Weights of a small transformer language model.
Architecture: rotary positions, no biases in attention or MLP, normalized queries and keys, some layers without attention, shifted keys, gated attention, capped logits.
Each number is 500 + 40 x the weight over its row's rms, rounded and kept within 0 to 999. Layers, rows and columns count from 0. Numbers have three digits each. The size before them is the row's rms in percent of the matrix's.

# layer 4 MLP down (transposed), 1280x320, rms 0.0502, rows 1237-1279, columns 0-79
097:533467518524496439519527464408568588440471413494483463508520500515539481528541511468542547502483550493474481536477539540513522532486547518508455546475526529486477434487601506491411505462437532501494503609462472498511532481521467470483454449
095:446536485465601453522536489464508460489516439461435484557499488502560550516573477490465545480481514459477509462501479487489500451531537496546480480492500492444535385508458476537453515479478518504490456470496450491450430529503530507495488523
105:432500542506485454539457521506463496480521531509553539538507484440476475381484543508523540459498425455480529460492464499534476436453537486454520469483473513523503404508453528546514449534445452492492548493469498505454528458543508451482369464
106:521511491434478513528573464518481509497487469551474477534483530553514458523546453550529537455479507602447532510487516453451513556447460511484527532486559486512486512528502528434513510425474605542523415467571597519488516471479497549484517501
097:466414597524563549432404433468482555488506552469472552467554523514471542497517467556450453460477521557532533534537492525510536468493468460502512439465556511493474435534507556504510504522513495476553562496443434488535471549496518516516470487
100:575483518585549495499567488567504512519469498495521475527456515549491540513533512415479471511491509524487507487518569504440535532448503385492523516556504388541462473534429427501500524496497516561443530558510462469558448451499451458539499443
094:517499590486464514672455532512430527461528541510481481535401489505524469507538413534506521508439519510404490473517491483502471443485508545525469541482507433468515472471502444499510539479496532515536502445451507453506512501519482456582494457
101:507466454506449511488527470512505451470529516512476495485407475467540476517429515526563564503475588516511477438516472496417492522524494529514575458500471539531512528424517468554480461469537502493512557506514503487484512485559497522508537389
107:467510486536550504460441465493522507513501481539478481518552520526515544504516466538500535500541488457527541459503512503515572460505529477404525491484471525532519502500474510491426487537563502507562493582474453490460372485447501450480450522
100:521511497502472512485442561454470434484475490438550516473507445428475515561446487473481500529519520513493442506517567548552484465551541550527472452544463521518562503419499470613476485500450534453489518449445457493513528531505421509419546510
097:499488477483536533483479478546479489420565449523584484545462581528576565513486532505450503505476554452541526521525518486475556498500585534521507507507506540567516464534517435409470449477500522478537529505512519542490473505586539408544545460
100:471559440503504475448580543458548454478586367495452533481513496486571512562483475550517503432470530518535512443557448573485480498501495528519532535471516566535486450474543471469458405480577455525481512420545471479605481507521521469511512496
098:515491456478439454533436478540481496531545571577453477466468534456456447359508517499552587464499570520568473604465591482494444483505470527547514527530487470459481506543512591532589532461483481555573523495460511467511505522576495490492481442
099:558414571415426453583480502512400442482500564526444463537499436450575438526555508474545524546453510468462489554511491575539502402523458449477441484533484505509512573564548509450535480496556490467476545475562500526514486517464404458530495465
095:464429523515591557469455447532487446613496572485606476560457488557490578529437488485442373457426523514488424542570462506543588483549545563498480544444504514525513454441543417467527506474449547517532478564514534460575510395490521501573533524
097:459561448502472514520502481505450455494564488498497492542531480497534493533478528553525530464440558482470473571497538516434496537561489454518539533480502469452543448456458521454532460435509522449526475554490487509544521472458512488546433466
095:544491505500494576456516515509493530449529514544462499499492549591488506481524505500459592541471474452556458462508466574527478399454473430496476510574509476476417493492463453502497525487578521499551512488530548535464482426547496538528483502
102:446456453513514537471507464529523462489434526486507474507474511510476465536477422467547561524493445577558509456544517540472516531460488444508458467501481530502585456497465418508447575477393567563507515455500534516474455462552548501574586451
099:484567500467515515435478449478585542475493470525495461438548521464576466544480490413456501479519525516503499561501532487490527496541474521449503553485533478535513517498475494531509530421574500508487550458447479478512531455502483516433544452
098:490496495601450490468474533498496497511500496427536474462485465540475443483467553443564512465533492464491567483546574499490520496488419539493504475442499491464491559515464474510524483394550509519471478470534496557561491543445504524491473485
087:515399630535464500576495640527463427520468548460443583454503477476567538577543458453541459579533591563480534526523481507478529448535440511527516471561512409504538507501497484510560540513514495506499464526487422450541473496502418480557505455
101:550488578515504549487512556554509539556486493477468506538493583545513531492555485527447525531470413553468488458488480510514562473530408489532532482584464509548433497454498516467577486582556552416506471438475514501484530498525426542478488484
100:482510559531469514533450425496582543465526476529492599521610537500476505556513495445565489442518425505518464434448539504452522495469519441509518546547488482546415506521448452475542490500479497466519498538468530524566570551495497492493489575
099:509547476492459525507471458575461548482541419441568498470538478463427463477568532428567506492580518467467516546568540531462563556513502525551531513487519467559516507485463573518541491520602526469451510361543506521528574502491507496509476517
110:453544456562499433456474455464577508482506546545449472517496515465491501456421500486508515501537512540517571503514501530573520560567466509505515460522514512539487578504501570381566561528436431528525475499535498486475474456427522539555435518
099:470571490450552469497548497495474379450498465553483366481537500471526501467507474478448497529557506562460496474491513431526525513489444498424493487553535493463521470566461455489455552493513503522530517476555515492491444518399500506442488537
109:531506593407517513546553564532511482477540466483466565582472532447565497452596438550443499416516466432433468480499515450527496541517503489480550553502486512493483572513596515574449474483493469504563481532484492518474486494509502465452499501
106:455514484519505532564486511492516479461534470554456591431526522528469444558501447470588536475492512522428522476540526443470469403527466562452556477517531491542523508485549549444479510433483455454498507444468575470489503511491467468510478486
100:479500531498456568514515503502462517490436487481487531509510524489481462519512533503529566507504449481537514447567414477550496455489490438568525518615540538480535483528467532425496483415563474553519513513462439451475429466499462496494512509
095:488540513483466490539465429500511599485475489459452442512489448537532484526475491425532480426524482504557521565448516503471482491465444503488474480447612475466439573514616495491550545432513484546496523527464436525515412473560496501498524463
105:541504517438529445529525475569487460575511513511462475510460522518497533457538427524529553526527542437413551488557493503511521443511516535501447461496411536432542562449433425538562511457471508463497528490496445492503438529511532473434502561
102:530500433560512538462553518571509535563510511445590610471557508533417513537466417520495460543568542528495511494529581482511487448462485434494471491483485533511535511562503438514527500534452487547518559450467500541506462516510458453528576502
111:484519448464476434487531390515424442491478502561477372513456486469460484415516530547415497483434499526418551438485470465576407436438470429516483534508523583489516535513482484508472482476422476465455478441505502498444469514451410534565503501
099:512527440476470496513442497535517507546463517517557484528502434462445463446461497512474461517536441503482517502515483549540497463588533518503480461507475484488467490426548509516496400563469457569481469497496405447532565501510540497507538457
095:571491522453521482526527429527441567438462449512557443558496498524426415378526525443429478456479426508548550484528517485474444551496470528483455395536534422531489583479426526471546489581519476450513407524483553559508548518506529502431487489
096:494489423507478517478487465447557486567444536491523440450470438449471445531489553470489531488519504608527485455521480419501528494489540517463488474565448459497479370552560526518494551467531545508527530534557472464523420473578524531495485521
095:494507465600419502471501458548505540498479474529521477410542470415456480493505580493561542538589502541564503495503539521515487524453500496581504485445562409476561538528459534493479479563494495527542509456511494536501542476493488478525480476
098:595455491449514579478493495500493545528491489446555528532561456499495449549514510419506525569527502455516540520471561565550471512480495601426541554417506502513438515569456536465530467497466431479549454483547503519497509579444497477432461529
108:436538494475481445545460480501526492419490495554443394489447504494488544520499533545440540464492472500500564555537540568514554529583468376420490459547488523484480513535531501517478590589499458486510506488510508515473512470448516554549471458
102:554522485546612507362502493558447432483486506536588470584501564554543652503450400498422470493486493482512408528513506501461465463480490506491481562486498493488514533471471502520533509530513469544520465497509547463603436492560528534518493503
092:540511510489480477515506500522536488446494503421467413556453496494507526511546505443576495544490505503496538516559462423468468494471461488506465563490523486450505522500526524472510478504527468508520423439450473528502442532526437530574437562
104:518502468523536458495495528444553452527491482571500503551510496535474552521507445557522507487399531481438436402600507490504496504503472464513484448440579587443548518499513482526532493517512563471490484524511565501540486516482447536464519471
103:488532531525472523462489492485540595445523511513549527521529539570451487493478568440556488482555468507550514510408519529508437524456501468448492428519532465469452519551538520517586551508423531501514515495489464542515509527518476562422567518
# layer 4 MLP up, 1280x320, rms 0.0605, rows 1238-1279, columns 0-79
097:499481508444553523507488535576493568484496542498528478463464487536450514401510453516529488521515498451546430531494482430527496484438491488553476465494524512496488595508493423466550489532528458516434565515495586517493540494515529564473459453
104:506514427517496532487495483490526539516498553563522541495506483424464561488495469524517458534456431455539538398425482352477570446533564498485511473573508533482515484391532521490514497467500520533498468471457545540452480534519521518544486481
102:561543511526502541467517466453497521442519486491526498531424486513420558502505560497480404493462533517506411492444538463522469447473493538548454492533499517477473464419490483457533483507498467451479466475465404481521562527476530543538453499
098:531491499494601552491465514486463424565504480528527507514449542447492593535520495595430469497506480566485529467478442476565463482434499516482471452517461514520491487435524523541497495505481486541455508543512479533452425474510496523526550476
097:458540491538473516516478503425501513477507562493502534522525457478448545453515515544515525441491537525511495523431472488501488510504553522477519527436511618548489465551506530534493516535492447513491502471471506484443502469520505433404492606
093:461462559514512512408525487506490486519490451529481431523517457478522552534408561498463522531480531582526546511507552499539462589516543477522476508507476570510438546549539456511467405535503521445535555555612514430471538552518501490484414480
100:538489481524466476492488504528462500444513491514562425539485459481546502466396595520524470485575529456452488450518551500534516570521579406483509507489531501486528492496508480494456493531433577471540604538580483535465520537497488506492546538
108:499494506525534494547570496487508539533507547535482514526522438455543384518426510437450520434506520517428509512439583496516449502509534467578410564497487523513491521479455490558423499522507555466531454434529555466460480509494481542519537500
102:516469504453449504498572472506536531538543510550486479549522500511490509448504492497535533457546509545522477519474457480500518497421524476473461542517502541498476513557504507506532432590440501545466459427516535445440489515507550501544518504
103:505512495558455530520464547516544520514471536480470527519538412474439423455508453492532524482544523510414422515484452481543476497415485511496502533497527482404451553458510551508555500518495428536471457417442515445514522503489488574488459528
100:481557448536479515473549559526438541460558499581495477543509509521474508480475492523476495393485474493572486562423503528507472465420442500538504502424528484505538550538384460554552510454511485489475543430515539536536406507475574522522493470
105:549519501493534448480499567530443523471542531480406582519492483468490506503550503475476497464467544490437518491514520496535489502534502472550440487545469501501523496495509506517454498614526406436484503528565533523456461490481450473494486540
099:523478531416526507548518454538426492485471505559494481521494519409554451490419524492494505498488549546472488467549519497602538500512531448517455455472508620502505573550453453453487453508468560518456496528490549518536418482443517509479558461
102:490453514536512493452466500432556505523472476525479463535521476446489421525498503514454462483505526517526493465463484451505456466524514480450531527444595470457484501521481488490568514488533398459524473513611533481484463549511485445470446485
103:528485438509535520497499443528542490498522475522577520570439531530501533535430512471518461512563508466504496426469458448502510510501549455466408522545448508502489504399493529489516512507431470497505495532549447522477487482450564532532489473
102:557455440490501538516527442503429512475510445454561405447455447482500485450438478451448446426503507514520537463523523540537463451507541468481526551539515456435423524498523484522529441526537527508581470494544461536460478515579511529544504523
101:585426470457477486482551446575469541420542411528465514475480518468556509485494498465476480480545407465491502434466516483525477505534505437494435468516539458540490581509534516460452508479491560530498512479521482536454500549473467443481505516
106:456515510486542497567551504570479506489505514511502533572471529578473516512497502493492448471462483451425526504461459487492471480502485448617449534513427461483542509510478531456507521453458464539461467454520450544467436472560393521556477467
102:496526400500533474509533474528529548471484462539516459616486522427397469467427579498478525444455458465482596507491560487492478529575583544432497497465495492531494599536466490535573493491530502502498541429526451544485487532481459505546539491
089:489514517478531471424519456565467533539480506512475402537461521441516530466526583478490502475491458461449494516417578530521483480541500532501459481455408534514531532477430416492501476553486499505414465490547520537516499571440526438498462520
091:626491504521480500458478476471521517443416503544552492503430426498415494481441517490546365455509500547481529500494487496476403496549491551540463392533526493517492548512434476491515466616418520407513516480474485461501530474516505536475487559
103:474530432588515471534554512516534523532477492524484488576498481487523560543514479517546503490531513505449509453394428424544420521489568518499586466435569532472528526540509484530552442506509514507463487505446506497500479536499510484529511488
111:553492454491480538418492541532423589503589398459506457525482433476479481505464512494419503529445532533463526447464450567569460486526526446558473515533527452415458524417475501478528463509533504473495550574440466478504479505465508486539504468
107:480468470440480464526528461471432534421505493545482561529532400527504471471478479525425455524522483468508553492536451485544530511468460444567532491539439535480530581519497484472509480491414508545462509537575543545529487538448500536508508512
103:518546434436441558468508481493570432506479488537536478519562433587463436494534450528483537491478491517522413457440439460489539484449477516454496480491461543527543596416482480479477510518485412424438440528553559494493544524510516514493432526
107:556499497519538534481560501517465441546507495508512475551441510470504543473539498492541418400463476542468504405511484482586427477458494470475440536415535426466516489492540507449487529487485529513525541543507561418486490456488492501598470556
116:545565536491473572482508532494564471457475524502463522520480512521531502527496487509537506515522512581464503503482436493472514454402466435509547501503505543522501545509527457438571517516500460588393490429531575512447527554512501486560518466
095:499483446461458539482495415513459513485419465520546479546496486447453474451490485490525493483522441528501598455534452486547495491492509454572472554513502554483547478467498492461535443523482492564456417525561419468523479521487497497467501498
095:565457529429460462429593516389438500496477490527506512522507480538555539485515448556490498509466514501525527422470540466428478535521463480513509465471481483484473483566503458489484478513508529500487464485520500502528519469444509485521459447
104:466494445403511553476518500487461513496394445521462499493432486484463536473529454514474487434570513517529503498488488488540505494477471471500498555551554490510491487462420497481502502495438473492527534543549533466497473578574442520489499499
098:488515467572459496485492509508473483483480578567512532472545462448449489474509498582514478381527516590500475440448475529442457515490508496500584526498494470474469497554483436533500486514486477541476496548488464438446437527594499455536424488
087:514448497443495416456434424555395457436472524467496351495428507436546542429516500533400486494470462489503523453512480455509434524462513463560494501471506541529540577510444495471480497512496516445475436435495510489443433533468480473517519453
098:543444543484498514479512480494427430498487466499493572468541542498518522544538454506486433481498543480585468471462504448464538527454501480494443577515456514507491538457544585522448491482537530483480459429525520499493471478492497553571469507
096:434452476550514505498481527577548428482465536502449522518527523431591548581480407569492518530513553477396546505513535421514567466457502500516538574522533604523543458485550487583501484470529530504437562504496481529534473457561450436522490486
097:450488489498486578543552520532420487517507526525467557479475512518509592532479438508535416489479518490495567502495503536531479459462477521553486485552494543447547537447427513507511480455517417467429478456466551452472539459503485558449520461
102:598529484443487527425540577545460548509487487526527464488495479462472489497513512447492508495533524484557504445448460529512430493451508436560462540502597443470482523502487521492469456493521502525499474504436502456493507533427480536614457454
099:512515514576513504533516542536461508529478473461504500483490532435525547542525511515476500547514478478432466545530473441508495525444545470580499550500487470448436524454519456516483477530470524506480507488481530554514459487453598515549545533
102:544500503414435472488518449521448448444522476537547493577513468474496459536482628449503510496516459592493490475485562534641413521470577428472524498501443549524520540545499443567425492536513419564520479451547522564484518485510528502474449516
104:571505510507586518442468513505434513428518479536512550539495509525523559547465515577443524498490453538502519550456449574541470507505494486491487501467549528491429523480474472407429461566509468499559497474512438508540394498587470550499489455
096:461498499474423509501511525479568616533517500525536513538535531467499433437486473500470508465408468477492474464455490531472490547554540472521440477487524527495513530483405435477526465469499531565471483548535529433516515491487456474497510479
099:551530536431546532472475532517525524503562490485423529536549513519452383441493510473453538583447563489503493492471490564509540536473558423483500528523547523548532480471437512514484477497489494467471483515486458487431546516522545463490469550
113:482516478491519508473447489517529510534480514547517557563517516543541445499496485442480469532533516411476501462433383463526440461483556457488492536440530552528394508489436536499533498551504515502526493508475524397529532493519536511493459480